Weights of a small transformer language model: a variant of SOAP for these matrices.
Each number is 200 + 40 x the weight over the matrix's rms, rounded and kept within 0 to 999. Layers, rows and columns count from 0.

# down: layer 2 MLP down (transposed), 640x320, rms 0.0647, rows 29-57, columns 80-159
# gate: layer 2 MLP gate, 640x320, rms 0.0796, rows 30-57, columns 80-159
# up: layer 2 MLP up, 640x320, rms 0.0799, rows 30-57, columns 80-159
down29,240,190,175,179,132,221,245,188,197,186,191,227,313,123,221,267,193,141,175,225,117,205,190,219,256,201,172,136,259,251,241,140,217,265,291,279,257,244,153,159,200,184,161,149,143,261,196,248,182,191,152,242,167,245,155,163,200,245,159,164,183,199,229,203,142,282,132,166,253,199,211,202,184,212,223,323,176,193,247,233
gate30,195,98,163,186,142,272,184,221,212,167,209,179,175,192,225,133,130,189,267,225,207,207,157,134,166,219,264,211,174,223,230,174,231,147,265,231,188,158,172,259,167,203,162,208,178,233,149,213,179,214,236,216,251,236,146,226,235,154,247,283,202,172,220,142,189,205,196,190,230,190,226,186,172,132,201,194,162,228,163,229
up30,227,168,215,240,249,193,255,219,168,211,210,209,250,119,151,198,196,218,213,139,213,245,241,144,225,190,230,256,185,186,246,251,195,145,248,158,226,183,249,210,149,211,206,196,274,198,154,143,211,265,119,155,199,135,152,204,231,227,266,170,234,182,179,193,183,204,155,148,201,139,241,267,177,247,230,198,221,248,179,156
down30,239,193,246,229,182,238,295,150,167,198,157,89,273,167,201,92,159,174,238,168,150,155,182,287,99,203,216,197,189,231,288,172,172,130,156,201,232,117,161,130,184,225,175,127,208,220,222,220,201,189,322,227,247,246,201,207,124,222,221,196,221,173,186,199,191,214,168,197,247,164,219,270,182,183,157,207,299,187,232,286
gate31,226,180,269,237,163,179,200,178,151,193,215,226,231,244,218,145,241,188,145,174,174,174,162,171,194,221,176,233,219,174,207,161,170,222,182,250,203,204,209,208,206,250,249,154,206,161,211,212,187,144,180,194,129,222,168,140,180,262,234,148,186,175,213,192,148,207,229,193,181,207,245,218,252,112,228,151,234,246,204,185
up31,198,196,253,255,229,159,155,203,218,171,177,158,165,141,222,126,165,221,191,237,279,227,215,165,181,227,274,185,182,149,211,206,215,165,176,187,155,149,211,211,250,244,174,264,172,181,253,235,149,305,210,154,251,161,261,185,177,108,200,251,223,190,169,267,209,125,200,211,199,236,218,222,244,214,198,162,175,212,181,192
down31,149,181,199,135,138,180,187,275,193,164,175,259,239,230,242,142,149,248,251,190,96,219,221,117,190,170,215,160,226,172,239,194,178,246,107,168,234,245,262,185,172,123,201,229,190,119,226,234,236,164,220,237,263,238,195,196,208,145,279,176,195,221,223,244,248,208,286,173,157,258,200,196,210,173,194,230,202,176,258,230
gate32,204,220,206,96,129,233,184,221,180,174,200,238,202,213,271,125,230,179,246,200,246,190,177,249,239,132,257,189,117,209,229,129,175,199,231,146,210,189,187,209,239,175,215,192,197,207,142,201,208,290,167,205,259,210,218,198,163,139,199,186,256,267,210,191,152,180,175,223,232,197,178,172,86,201,178,174,161,254,189,178
up32,253,174,249,295,202,225,235,208,142,173,156,178,196,230,184,295,281,236,155,239,137,145,240,245,183,212,162,193,191,118,159,273,133,161,220,241,203,171,263,228,172,210,200,203,209,188,218,192,228,180,161,170,194,212,183,166,259,175,195,209,206,169,182,219,152,202,124,215,192,143,215,222,149,261,208,231,184,168,184,168
down32,174,191,220,179,206,198,189,235,106,180,180,164,162,233,224,223,219,193,143,168,123,158,206,201,145,159,186,209,213,179,209,220,200,205,216,209,167,129,147,248,232,209,177,193,241,201,229,221,198,135,269,161,219,190,200,172,209,217,288,235,183,220,240,198,208,72,245,224,218,163,205,111,170,204,139,166,131,148,197,154
gate33,263,237,160,158,210,173,173,136,176,191,218,211,171,111,199,226,214,217,185,206,204,187,187,248,211,256,235,240,180,216,155,183,222,192,264,166,239,225,231,95,188,186,203,216,195,159,176,191,170,227,208,154,195,227,218,200,190,105,289,237,162,158,169,161,241,210,206,200,220,188,216,181,189,207,157,223,241,235,130,217
up33,185,171,227,234,172,182,252,284,249,169,113,144,173,216,242,215,177,115,129,129,223,176,157,216,217,202,175,241,136,167,244,196,185,259,219,203,174,219,155,249,198,231,167,222,197,259,224,196,252,213,237,170,272,186,153,211,196,195,198,182,230,195,270,279,213,203,216,174,202,181,230,144,177,156,250,192,245,227,209,223
down33,201,218,194,190,226,195,264,249,150,200,220,240,197,159,185,153,153,175,274,193,249,206,246,125,145,215,161,176,205,208,220,233,233,253,218,149,273,191,139,217,219,209,199,240,286,171,242,191,159,265,224,212,178,182,155,152,263,247,155,99,280,209,177,267,243,267,164,192,182,222,165,244,187,104,227,180,257,155,270,164
gate34,100,148,262,216,135,178,210,129,209,254,160,126,206,203,170,268,145,185,209,236,214,298,222,198,189,260,181,154,271,208,207,224,200,92,141,191,211,232,151,276,174,257,269,152,211,236,147,110,108,205,199,166,208,209,147,301,138,144,168,193,243,260,168,283,186,188,220,207,223,196,202,190,213,258,235,158,188,215,209,222
up34,165,176,167,161,154,190,172,141,136,164,222,207,241,141,163,161,199,201,195,213,189,206,253,184,190,182,198,178,314,113,259,276,240,277,189,208,209,169,170,314,143,178,192,181,267,232,253,174,204,220,200,150,232,195,212,180,213,141,182,185,242,183,177,204,209,177,219,180,172,202,241,224,237,126,212,138,155,263,233,207
down34,213,211,147,181,198,216,159,182,138,195,228,201,194,199,175,145,212,120,222,184,179,219,153,208,170,205,207,243,213,195,169,137,272,256,306,214,122,176,208,129,170,228,228,190,215,187,207,184,219,237,225,138,272,180,199,281,245,144,241,198,253,207,208,260,226,205,267,174,190,175,269,279,138,97,201,225,231,226,218,192
gate35,161,185,199,225,253,198,158,188,130,267,212,206,213,191,205,213,176,227,263,193,198,198,271,214,211,216,203,220,265,236,183,154,178,201,207,219,183,173,176,156,195,241,235,261,172,231,164,207,195,208,207,145,215,228,106,265,135,206,243,247,244,180,211,193,178,160,170,159,243,135,195,219,226,171,228,246,149,201,205,181
up35,202,191,218,222,175,153,164,221,207,206,200,167,160,106,208,147,163,154,179,236,285,223,150,208,125,126,213,203,199,180,232,125,224,191,222,260,149,150,243,248,202,180,195,136,238,224,195,213,207,212,196,188,125,113,260,173,223,164,193,142,184,269,223,219,256,194,178,221,210,202,237,199,212,149,228,255,166,239,164,196
down35,182,263,190,185,236,194,232,231,180,203,194,213,181,262,193,245,260,204,154,171,207,176,243,242,204,175,228,220,160,185,198,198,170,268,228,125,236,192,150,169,241,170,269,126,244,199,247,212,178,205,234,147,188,212,244,94,191,235,183,163,187,218,153,278,155,212,168,207,162,292,175,184,250,264,171,147,149,193,187,254
gate36,182,223,206,188,161,224,161,208,165,256,251,182,176,304,249,282,211,221,250,136,228,211,145,247,230,215,196,213,252,140,167,269,219,186,249,166,159,181,240,176,173,165,209,215,222,100,215,267,208,148,207,173,156,217,194,164,249,262,233,153,193,215,176,251,221,238,138,149,157,217,175,243,232,187,254,267,210,226,254,178
up36,216,253,193,206,213,213,152,214,245,218,132,170,268,176,211,124,189,107,231,163,140,220,170,131,252,236,186,274,249,202,174,160,255,195,235,282,169,195,207,160,221,243,193,232,265,178,158,231,211,199,179,238,184,123,217,180,286,202,212,213,150,164,165,94,137,191,226,207,234,214,218,191,159,204,150,168,190,278,236,199
down36,159,141,147,161,266,188,265,145,200,157,187,249,203,219,117,178,186,188,147,181,176,225,163,203,253,211,171,210,230,180,207,162,235,287,198,220,277,230,196,190,243,169,213,184,149,176,237,183,179,301,241,217,199,248,140,262,230,271,156,142,183,162,251,211,158,191,178,229,188,172,155,234,253,208,185,252,106,197,214,230
gate37,223,222,148,189,209,214,270,203,196,208,153,313,197,215,187,183,235,204,253,150,239,236,269,266,282,248,213,312,237,223,225,171,137,198,154,228,167,159,177,255,207,154,165,199,161,256,209,246,246,199,212,168,190,144,212,191,213,203,104,241,202,133,170,226,97,148,286,172,168,188,218,225,179,194,219,218,229,140,177,310
up37,161,177,195,177,214,229,120,242,201,236,252,205,230,358,199,187,143,220,154,186,269,201,196,243,176,165,154,153,206,135,150,188,215,256,176,142,228,269,245,203,225,268,196,162,145,203,198,179,189,174,168,179,183,171,262,147,206,153,243,154,175,183,203,214,204,202,147,177,170,158,150,169,259,161,146,246,248,194,171,207
down37,163,183,176,158,174,194,177,219,212,145,193,215,222,179,187,185,153,141,138,183,146,190,179,200,225,174,228,253,206,175,231,177,191,222,165,190,146,105,236,153,185,165,203,213,173,204,206,162,187,186,179,205,197,149,225,68,225,226,197,218,163,245,134,163,165,162,331,295,222,191,216,260,249,160,191,171,167,215,232,200
gate38,216,260,150,168,197,155,197,217,50,164,142,248,249,210,236,181,210,225,139,214,164,174,223,157,230,159,202,156,182,179,228,228,173,157,180,262,168,190,237,256,255,207,179,184,179,208,287,113,213,212,142,236,174,251,170,182,201,81,191,233,241,159,228,195,144,258,174,244,244,214,252,150,272,251,242,199,174,256,162,149
up38,259,117,219,275,213,221,204,147,185,253,161,259,145,227,181,182,189,229,180,251,279,179,184,203,147,221,201,172,175,175,174,192,200,176,154,155,162,228,133,177,208,222,132,273,224,198,195,288,224,190,195,257,294,140,183,244,124,271,190,159,152,175,193,242,256,203,195,198,153,136,184,197,140,177,152,178,175,210,232,198
down38,167,221,198,233,272,265,190,222,178,244,181,205,279,220,190,173,230,153,154,174,168,222,126,211,188,202,260,100,167,194,184,189,227,242,193,199,130,233,230,208,180,196,184,171,187,213,129,188,264,212,245,184,265,246,168,191,185,210,187,193,212,223,182,218,81,118,217,242,187,170,303,216,178,260,190,163,175,141,177,201
gate39,161,224,239,235,202,218,158,208,119,247,226,171,240,184,238,277,192,260,225,228,230,218,238,162,192,195,297,229,201,190,236,128,258,185,166,179,254,265,148,212,261,111,175,164,247,124,276,256,180,245,170,252,234,180,153,222,172,255,184,154,202,210,245,233,205,170,246,203,259,238,168,180,174,169,181,206,188,225,150,178
up39,242,238,214,169,241,281,208,182,195,161,176,178,156,178,189,176,272,186,210,222,220,215,181,155,183,225,208,231,251,186,215,246,224,122,132,213,99,245,209,192,220,165,263,162,199,192,195,198,231,197,187,260,156,181,176,184,195,195,198,267,173,186,198,184,185,81,230,230,224,223,183,254,250,267,164,233,199,257,218,136
down39,140,190,229,196,250,266,179,234,168,226,225,197,262,222,100,233,171,126,179,209,257,217,222,224,197,179,234,192,285,207,191,192,221,176,167,173,197,202,236,199,207,152,207,224,175,191,242,259,215,183,253,230,161,266,189,235,249,228,252,138,157,288,212,286,216,175,237,179,224,145,184,192,200,246,218,163,171,277,158,162
gate40,149,218,213,238,239,230,171,175,187,192,162,175,199,186,141,136,212,246,178,238,175,250,232,164,217,172,214,174,264,227,232,147,219,218,232,235,237,176,195,182,131,200,207,211,305,256,142,229,180,227,115,155,173,168,254,259,196,216,193,199,169,171,186,174,163,244,226,263,233,219,124,130,198,226,144,161,203,225,221,198
up40,235,175,243,185,161,138,198,192,221,208,149,128,130,223,193,240,138,167,211,203,173,183,195,190,233,191,166,205,184,248,205,109,188,152,229,206,201,271,167,191,249,286,188,250,192,192,179,199,200,214,187,187,189,214,225,137,229,251,181,240,216,198,220,179,256,234,240,159,180,232,162,260,148,176,155,289,197,241,232,218
down40,217,285,190,182,170,163,211,270,165,218,191,157,230,271,286,263,192,247,201,147,146,180,150,293,256,189,156,184,132,127,191,144,185,233,234,137,272,168,135,242,193,174,186,201,205,235,231,225,165,165,185,199,208,293,209,188,213,204,194,152,217,215,141,197,187,233,220,199,191,274,240,206,209,167,195,206,182,169,196,172
gate41,246,195,203,269,177,197,176,263,177,214,266,187,247,214,204,183,147,163,134,199,159,233,157,188,229,249,141,254,258,206,129,256,154,142,196,226,251,268,275,218,228,150,213,107,181,293,247,203,217,141,206,258,153,170,290,146,221,289,212,276,219,121,129,214,269,166,147,212,227,200,217,197,154,159,237,238,223,266,152,200
up41,287,175,212,199,126,201,243,223,147,245,177,234,175,186,213,206,166,204,233,205,205,193,199,226,197,181,221,253,146,186,143,171,162,241,216,221,182,137,171,194,244,227,206,177,164,119,237,231,195,189,220,211,219,186,211,206,217,253,177,224,156,140,221,237,200,141,184,168,304,154,176,313,219,157,188,220,119,291,195,172
down41,194,222,191,250,205,215,181,255,155,245,200,165,196,167,175,152,180,104,168,213,235,200,214,203,198,254,185,217,276,235,135,204,181,203,154,157,155,253,234,244,230,169,147,208,199,170,163,200,190,158,138,156,109,237,176,149,200,243,252,264,207,131,225,210,122,243,181,213,210,254,249,195,153,133,200,229,226,47,219,242
gate42,261,186,214,199,181,156,133,250,131,203,156,132,165,135,185,110,217,233,122,211,169,176,231,198,165,209,184,185,228,252,194,144,171,192,232,228,223,145,179,277,297,220,208,257,223,197,153,165,230,125,248,210,180,199,193,215,154,166,217,152,241,248,235,168,233,189,262,223,236,185,260,200,255,217,168,164,170,259,227,242
up42,278,203,223,242,186,248,204,201,203,251,151,213,189,226,238,258,228,242,192,233,203,269,238,244,237,117,154,119,150,128,206,246,196,250,179,227,207,275,132,212,196,156,198,247,192,198,153,200,230,225,219,213,267,279,260,179,123,144,252,185,178,117,254,186,241,254,204,223,305,172,225,257,245,195,157,148,294,129,140,244
down42,258,168,161,288,215,216,236,169,128,212,237,224,224,158,206,218,220,187,244,203,98,134,224,138,200,231,175,175,181,232,210,192,255,168,212,190,181,188,133,251,211,252,187,182,257,199,109,183,178,197,158,165,191,214,204,228,238,192,117,203,229,194,238,192,222,148,151,216,193,206,175,172,190,223,144,192,275,110,164,194
gate43,172,154,181,203,209,125,174,174,239,185,207,179,181,253,214,129,261,184,161,174,231,216,211,177,174,223,195,189,148,180,205,191,156,223,205,188,174,229,207,221,143,206,239,117,167,169,245,290,156,180,95,207,223,208,133,196,193,163,130,177,174,194,215,229,208,216,284,269,197,172,165,200,168,236,219,124,258,173,203,197
up43,200,183,195,151,282,288,180,234,219,129,170,209,211,229,173,176,216,185,221,220,235,206,200,190,149,217,236,233,178,197,225,179,215,197,161,273,228,158,218,176,206,204,206,226,162,161,175,270,178,132,300,169,185,64,243,212,153,203,195,206,204,166,208,245,210,220,222,230,199,204,129,166,149,267,199,298,182,194,177,229
down43,197,203,209,175,251,237,190,204,133,185,250,224,138,177,269,201,180,236,270,201,163,230,220,214,223,169,259,200,176,236,253,208,238,211,200,260,270,190,224,152,224,181,210,221,233,192,220,185,289,254,80,170,150,236,161,240,175,165,190,193,215,187,221,161,217,196,183,219,181,206,210,246,179,240,235,181,217,228,179,162
gate44,191,173,224,132,200,182,160,200,183,158,249,210,259,242,253,194,147,241,176,204,169,234,189,182,185,233,147,226,239,198,275,182,225,148,196,140,202,260,191,254,233,219,272,167,196,141,237,197,209,196,193,182,180,245,162,146,204,140,214,216,217,202,213,266,263,145,169,177,277,208,223,197,181,194,201,214,151,216,263,194
up44,259,142,212,250,186,247,182,210,190,158,261,178,260,224,245,197,218,214,213,249,202,229,246,154,171,243,150,246,216,149,231,187,210,177,224,207,181,230,199,170,162,188,202,198,139,175,281,229,220,239,241,159,155,135,192,179,227,173,168,140,171,165,182,227,192,181,203,154,225,191,191,154,132,200,177,182,196,191,280,234
down44,223,158,102,202,125,232,183,225,242,195,157,165,245,196,167,197,170,254,212,265,241,247,193,236,264,219,223,222,225,200,154,216,219,227,178,194,175,178,204,187,191,189,231,243,166,252,234,238,185,246,255,184,214,139,228,212,275,188,207,194,216,233,217,219,181,273,214,261,219,166,158,190,230,126,167,192,191,187,228,221
gate45,205,200,161,248,238,241,221,226,285,185,194,184,156,176,118,178,258,214,204,164,214,181,214,188,166,201,175,225,217,212,164,168,250,256,240,162,180,187,205,192,151,191,172,236,150,179,176,192,187,246,173,229,173,208,193,250,207,203,162,184,138,193,146,143,168,213,218,235,217,180,188,199,228,132,207,208,181,168,208,188
up45,203,204,230,232,203,219,169,173,165,303,197,164,189,159,167,235,258,195,188,209,287,226,243,179,160,225,208,208,182,213,178,206,188,225,198,204,219,262,207,223,174,141,198,213,184,116,229,169,164,205,234,235,236,216,108,286,211,233,244,176,199,162,262,197,186,230,208,148,296,188,262,235,220,127,183,196,174,221,262,217
down45,156,174,149,218,243,227,267,170,263,269,203,226,199,216,203,250,229,198,242,205,239,177,203,168,213,205,212,141,175,277,181,203,168,162,207,279,279,227,226,212,158,294,174,237,177,208,203,264,107,238,287,193,115,217,210,261,145,252,286,223,177,171,192,209,202,218,174,186,224,123,167,214,202,170,207,219,213,253,132,190
gate46,177,210,200,133,211,178,215,224,181,198,203,216,134,220,177,212,285,196,191,247,225,255,127,224,225,167,179,226,156,265,158,213,172,218,193,236,196,169,196,205,204,130,176,207,197,195,98,223,234,210,242,210,186,226,220,201,207,234,218,221,237,182,219,194,191,222,279,168,223,199,188,170,190,199,161,224,135,244,193,188
up46,174,135,246,154,201,199,166,194,177,180,218,165,174,172,227,236,223,163,147,197,174,200,136,172,194,183,190,218,183,147,236,235,105,191,244,154,215,256,152,263,256,151,207,194,144,257,203,198,169,176,234,261,216,175,185,230,205,194,224,218,223,180,219,134,278,206,234,207,190,167,191,262,195,249,222,157,205,186,233,169
down46,216,171,115,174,210,165,195,203,211,183,256,256,195,156,183,213,233,258,248,163,276,215,195,153,211,198,234,234,93,192,249,232,198,182,214,177,151,224,166,204,214,203,159,204,196,165,100,190,216,208,196,206,185,207,181,205,189,205,195,183,297,198,277,220,177,184,220,191,202,200,184,143,215,204,193,161,223,259,219,190
gate47,170,198,212,201,123,147,172,209,191,234,198,209,189,256,245,199,159,141,164,167,244,210,145,223,272,210,181,223,181,207,221,229,236,179,187,195,206,216,168,213,209,206,218,305,180,213,152,247,233,185,139,191,159,227,166,256,241,240,162,180,197,223,208,251,63,217,183,234,187,189,289,193,223,204,270,182,159,202,202,254
up47,256,221,136,184,162,220,233,192,158,195,157,206,160,175,183,170,173,245,196,247,195,269,222,136,208,185,163,197,234,166,149,217,197,204,212,177,173,203,163,192,248,188,257,207,180,150,144,159,188,139,197,199,225,249,237,172,142,179,199,276,294,217,249,218,183,208,130,219,199,176,218,213,153,195,145,244,169,222,179,144
down47,148,164,166,164,157,188,167,183,158,170,229,202,201,191,208,258,216,308,195,192,169,203,206,236,201,200,234,181,272,182,235,213,184,223,173,251,198,102,245,221,236,207,180,172,158,215,200,227,179,235,227,275,259,249,223,189,216,219,195,244,221,150,256,133,273,180,231,255,90,192,98,201,193,251,142,225,222,203,236,205
gate48,170,245,115,190,204,139,160,205,164,221,128,238,164,219,248,192,200,200,215,235,153,238,271,144,198,235,237,181,183,251,200,193,187,276,236,163,284,112,265,147,215,199,185,226,278,138,225,205,214,181,163,200,214,140,225,218,223,225,220,185,199,225,188,203,214,254,238,193,179,198,169,191,179,105,201,200,247,182,201,170
up48,292,175,182,213,241,221,252,242,216,225,145,233,210,205,255,269,156,272,217,154,213,181,252,181,113,175,243,233,146,228,287,174,200,160,169,166,282,243,127,181,273,226,236,227,177,239,239,216,209,157,153,158,220,210,302,233,202,210,195,180,212,226,242,223,223,169,203,206,250,224,155,224,300,200,198,249,171,223,177,186
down48,247,198,232,199,233,182,186,226,200,135,236,174,157,239,213,188,190,144,200,205,252,161,165,231,241,84,190,235,220,137,212,232,218,113,218,284,70,215,212,253,237,230,216,189,219,209,144,215,184,131,249,204,216,247,150,162,217,176,258,251,231,241,198,197,223,153,229,262,103,194,199,208,181,287,185,255,178,198,167,207
gate49,203,139,207,178,200,184,194,206,205,139,306,184,244,197,256,220,145,176,178,93,218,175,261,120,172,228,267,172,194,197,133,258,204,178,178,213,240,240,186,229,237,178,124,186,185,150,222,217,278,135,225,230,211,167,204,110,188,242,147,176,224,234,244,223,162,311,221,204,197,146,129,229,159,218,213,252,249,190,215,146
up49,144,288,216,258,149,172,231,137,221,238,225,206,107,206,199,197,250,207,95,189,194,132,221,188,183,156,236,196,164,135,153,170,228,191,187,204,132,206,122,172,188,176,233,184,198,242,183,268,166,239,183,127,211,103,138,173,144,159,266,193,147,182,223,223,241,142,157,176,215,164,176,199,257,184,165,134,84,211,215,139
down49,309,216,101,167,212,222,186,190,277,134,190,261,225,200,156,218,245,187,247,188,161,173,210,218,228,215,183,234,223,195,209,229,165,147,165,217,157,220,233,156,220,231,185,150,200,207,219,191,285,146,156,228,171,174,174,202,179,134,214,260,195,154,188,217,169,187,161,200,213,215,181,244,181,194,278,235,153,131,194,244
gate50,231,220,216,171,175,262,207,238,239,226,116,173,248,277,303,249,171,190,235,209,207,225,148,101,238,184,200,185,164,212,196,218,160,197,241,214,241,66,171,257,222,238,216,175,245,175,176,172,156,166,182,222,245,207,140,218,152,215,268,173,189,191,180,150,202,203,157,217,178,232,197,239,198,171,254,216,231,172,127,173
up50,193,212,184,243,259,195,181,225,166,209,224,273,165,248,268,200,173,214,282,231,163,197,234,226,221,190,148,282,163,242,218,145,240,235,196,138,242,122,219,233,151,163,256,252,94,144,244,173,191,270,172,191,174,161,54,205,233,193,260,181,277,220,283,161,278,154,253,215,150,192,141,175,200,164,159,195,233,215,161,181
down50,148,258,167,198,248,117,126,206,223,230,206,187,181,197,254,203,181,238,160,183,151,209,223,256,199,217,177,251,214,180,207,150,177,189,191,165,205,220,228,159,210,230,72,248,183,158,218,161,201,194,254,173,233,190,171,180,292,222,238,251,161,272,199,205,224,210,259,250,187,237,231,239,156,189,219,202,279,199,182,265
gate51,135,196,123,192,198,229,221,189,192,156,226,189,147,200,164,173,236,227,216,212,260,183,159,164,190,202,175,181,215,209,237,248,273,254,160,201,198,201,85,214,243,245,221,220,194,212,165,196,187,217,190,207,225,203,234,162,182,184,183,164,149,187,307,140,203,205,169,253,215,194,241,133,148,256,237,206,267,253,191,159
up51,191,277,180,216,169,209,230,175,232,188,149,224,142,226,231,283,233,162,79,180,216,169,138,173,229,253,194,201,153,232,194,173,153,224,145,107,174,219,209,197,208,133,122,193,195,253,183,201,300,213,125,229,220,152,226,156,204,209,203,200,201,129,203,263,190,264,241,229,214,143,207,197,209,167,218,174,213,277,188,122
down51,254,283,201,295,148,165,220,238,241,224,237,192,210,196,247,159,245,156,147,159,210,170,181,165,151,224,170,128,92,208,168,241,146,170,199,243,234,205,254,210,174,196,196,240,160,195,218,173,196,248,202,242,162,205,292,182,169,228,171,208,229,204,241,234,217,193,278,99,237,224,145,221,166,192,218,219,328,247,130,207
gate52,160,235,166,214,169,171,213,210,163,166,145,148,209,142,198,169,152,212,212,205,271,256,193,214,201,228,222,193,191,183,191,237,206,211,193,226,215,180,162,169,171,278,174,228,192,186,251,162,211,267,199,173,180,174,231,216,193,209,193,145,207,179,250,173,135,159,207,190,150,165,192,131,166,235,241,289,161,176,221,198
up52,247,190,211,190,226,245,196,148,293,200,231,232,213,220,217,240,206,246,126,138,197,213,236,205,174,166,228,139,191,215,241,143,247,225,243,212,240,206,211,202,208,228,188,223,210,201,208,231,186,238,198,156,160,160,201,115,240,229,181,177,186,249,147,214,220,191,152,170,300,139,195,285,206,202,158,164,238,122,220,193
down52,165,160,233,147,182,154,185,185,211,221,223,176,173,284,189,109,215,126,274,222,215,191,221,174,136,312,187,247,141,172,212,190,236,192,193,229,163,209,133,189,204,203,196,169,231,140,151,107,233,252,140,117,252,227,212,287,207,124,184,204,205,179,262,239,175,224,277,140,239,242,233,214,159,157,259,195,196,232,206,228
gate53,241,178,164,143,180,256,268,163,236,203,168,172,213,280,223,229,172,194,195,195,221,202,189,168,166,254,266,295,231,258,149,111,235,208,262,242,186,155,190,206,229,160,193,137,218,209,180,150,176,204,191,166,258,222,191,200,155,173,235,125,191,172,147,242,146,172,189,201,200,151,241,268,252,158,264,220,159,178,283,197
up53,201,192,228,156,186,162,208,152,216,135,189,245,188,163,229,115,208,238,194,203,238,205,187,196,273,142,171,250,227,239,184,221,141,214,201,187,241,219,250,101,236,294,233,220,255,230,224,209,151,237,169,235,214,224,211,237,232,196,212,195,109,263,156,272,130,189,262,214,208,211,212,186,226,162,183,124,173,221,147,212
down53,202,195,166,191,186,256,209,199,180,260,215,262,231,166,186,187,213,201,192,248,149,178,165,240,197,212,232,204,167,212,228,104,236,166,231,218,202,229,182,236,173,147,248,142,190,247,210,232,204,206,247,174,207,161,210,258,138,156,182,200,178,134,239,166,248,207,174,222,135,170,184,164,266,256,216,303,230,214,260,190
gate54,186,174,151,227,218,170,263,214,275,216,225,230,178,214,246,219,236,194,215,210,177,125,170,213,135,225,207,184,157,213,184,282,209,201,217,173,134,207,163,161,220,253,121,236,195,199,228,101,178,178,269,138,261,217,195,185,238,196,231,221,209,203,203,208,159,198,245,258,254,172,183,267,200,241,248,194,170,196,202,233
up54,227,197,205,210,198,197,231,207,179,212,208,186,157,210,179,126,211,225,156,183,254,225,177,189,218,200,253,196,179,174,142,208,203,238,170,196,239,173,201,187,176,205,210,241,240,150,136,202,179,166,143,203,219,172,125,168,237,285,167,198,249,234,191,241,166,214,134,258,240,183,275,221,142,215,225,251,165,172,196,174
down54,188,123,154,300,206,231,180,237,261,356,212,222,200,224,149,280,192,262,203,169,154,199,228,160,172,210,299,180,140,144,215,278,134,212,200,160,186,157,214,177,154,220,194,172,183,206,212,236,176,154,230,127,228,217,107,176,187,178,219,202,216,208,225,168,181,197,171,273,168,217,145,237,207,236,191,106,228,188,236,207
gate55,208,216,229,139,176,223,268,173,176,184,168,235,249,179,196,178,200,185,242,210,113,165,293,188,241,236,181,267,240,139,196,157,238,187,153,215,150,249,204,181,214,177,235,223,170,108,220,177,135,216,220,267,181,290,162,207,136,221,148,249,179,137,195,164,187,230,203,203,179,186,226,114,155,214,146,230,181,170,209,181
up55,232,243,218,250,187,268,210,98,216,215,192,220,158,211,228,260,143,184,218,184,197,202,224,234,229,203,241,257,244,260,225,193,246,248,179,239,137,266,132,174,238,168,204,240,268,122,239,206,185,235,234,198,172,242,226,242,236,192,110,195,209,274,244,181,171,200,172,181,259,146,149,170,203,295,173,261,184,238,131,165
down55,185,209,190,274,236,172,177,267,201,215,172,168,180,186,160,258,193,195,204,225,259,205,222,178,161,180,244,159,158,208,206,243,199,179,198,217,216,195,200,193,129,220,137,230,127,198,220,216,262,191,209,222,242,112,184,163,246,172,217,233,176,225,170,237,268,165,215,176,175,199,186,229,224,210,203,146,163,220,268,212
gate56,191,226,215,229,200,187,147,199,196,152,185,244,188,245,173,202,130,163,218,175,195,186,277,214,210,207,212,190,177,182,216,226,200,141,266,220,161,241,204,207,207,197,186,153,185,194,173,157,165,203,207,151,249,171,192,241,211,207,161,158,230,190,251,200,145,144,157,253,191,152,257,98,208,199,164,259,151,204,184,270
up56,197,232,169,181,228,133,198,139,244,209,150,217,227,133,192,149,155,127,181,211,218,125,211,181,239,228,211,244,133,229,199,301,270,258,205,230,254,264,275,184,162,211,199,207,166,198,204,112,211,157,169,197,232,205,180,214,265,268,172,151,202,182,212,178,142,210,203,219,236,176,188,213,219,225,251,243,151,158,204,233
down56,218,152,160,203,232,203,220,215,187,210,227,171,162,218,254,225,209,210,238,159,148,206,149,237,222,200,228,203,232,173,204,200,187,162,203,198,214,196,167,185,209,167,182,220,182,169,192,201,151,263,229,258,279,155,221,194,166,119,177,204,238,121,241,178,166,235,310,202,195,154,206,191,242,148,209,188,210,218,209,169
gate57,202,237,150,189,174,198,201,199,165,241,218,191,222,299,216,175,173,173,159,144,194,224,141,213,144,190,210,117,179,205,178,190,246,180,103,217,174,169,193,209,240,143,122,173,157,154,167,215,182,155,193,226,244,184,176,205,178,233,200,201,247,196,200,182,196,263,230,317,205,245,199,201,212,152,226,128,150,197,196,183
up57,131,173,103,167,186,209,163,185,199,229,174,210,242,224,186,154,205,135,179,198,172,213,230,238,144,252,139,163,242,183,197,205,249,210,182,217,300,164,194,202,176,192,186,177,169,248,207,143,188,181,199,273,249,201,168,159,170,286,222,233,174,214,197,143,175,217,214,194,194,110,166,168,207,176,148,204,184,230,103,141
down57,176,186,151,206,193,242,238,267,241,230,202,219,229,99,255,230,159,97,128,125,219,203,253,162,292,220,151,249,251,193,245,154,243,236,192,184,216,175,175,138,207,182,178,221,138,219,205,168,154,169,174,243,214,167,192,199,136,232,204,190,149,237,254,95,155,228,185,198,199,55,193,222,203,164,218,211,260,286,149,177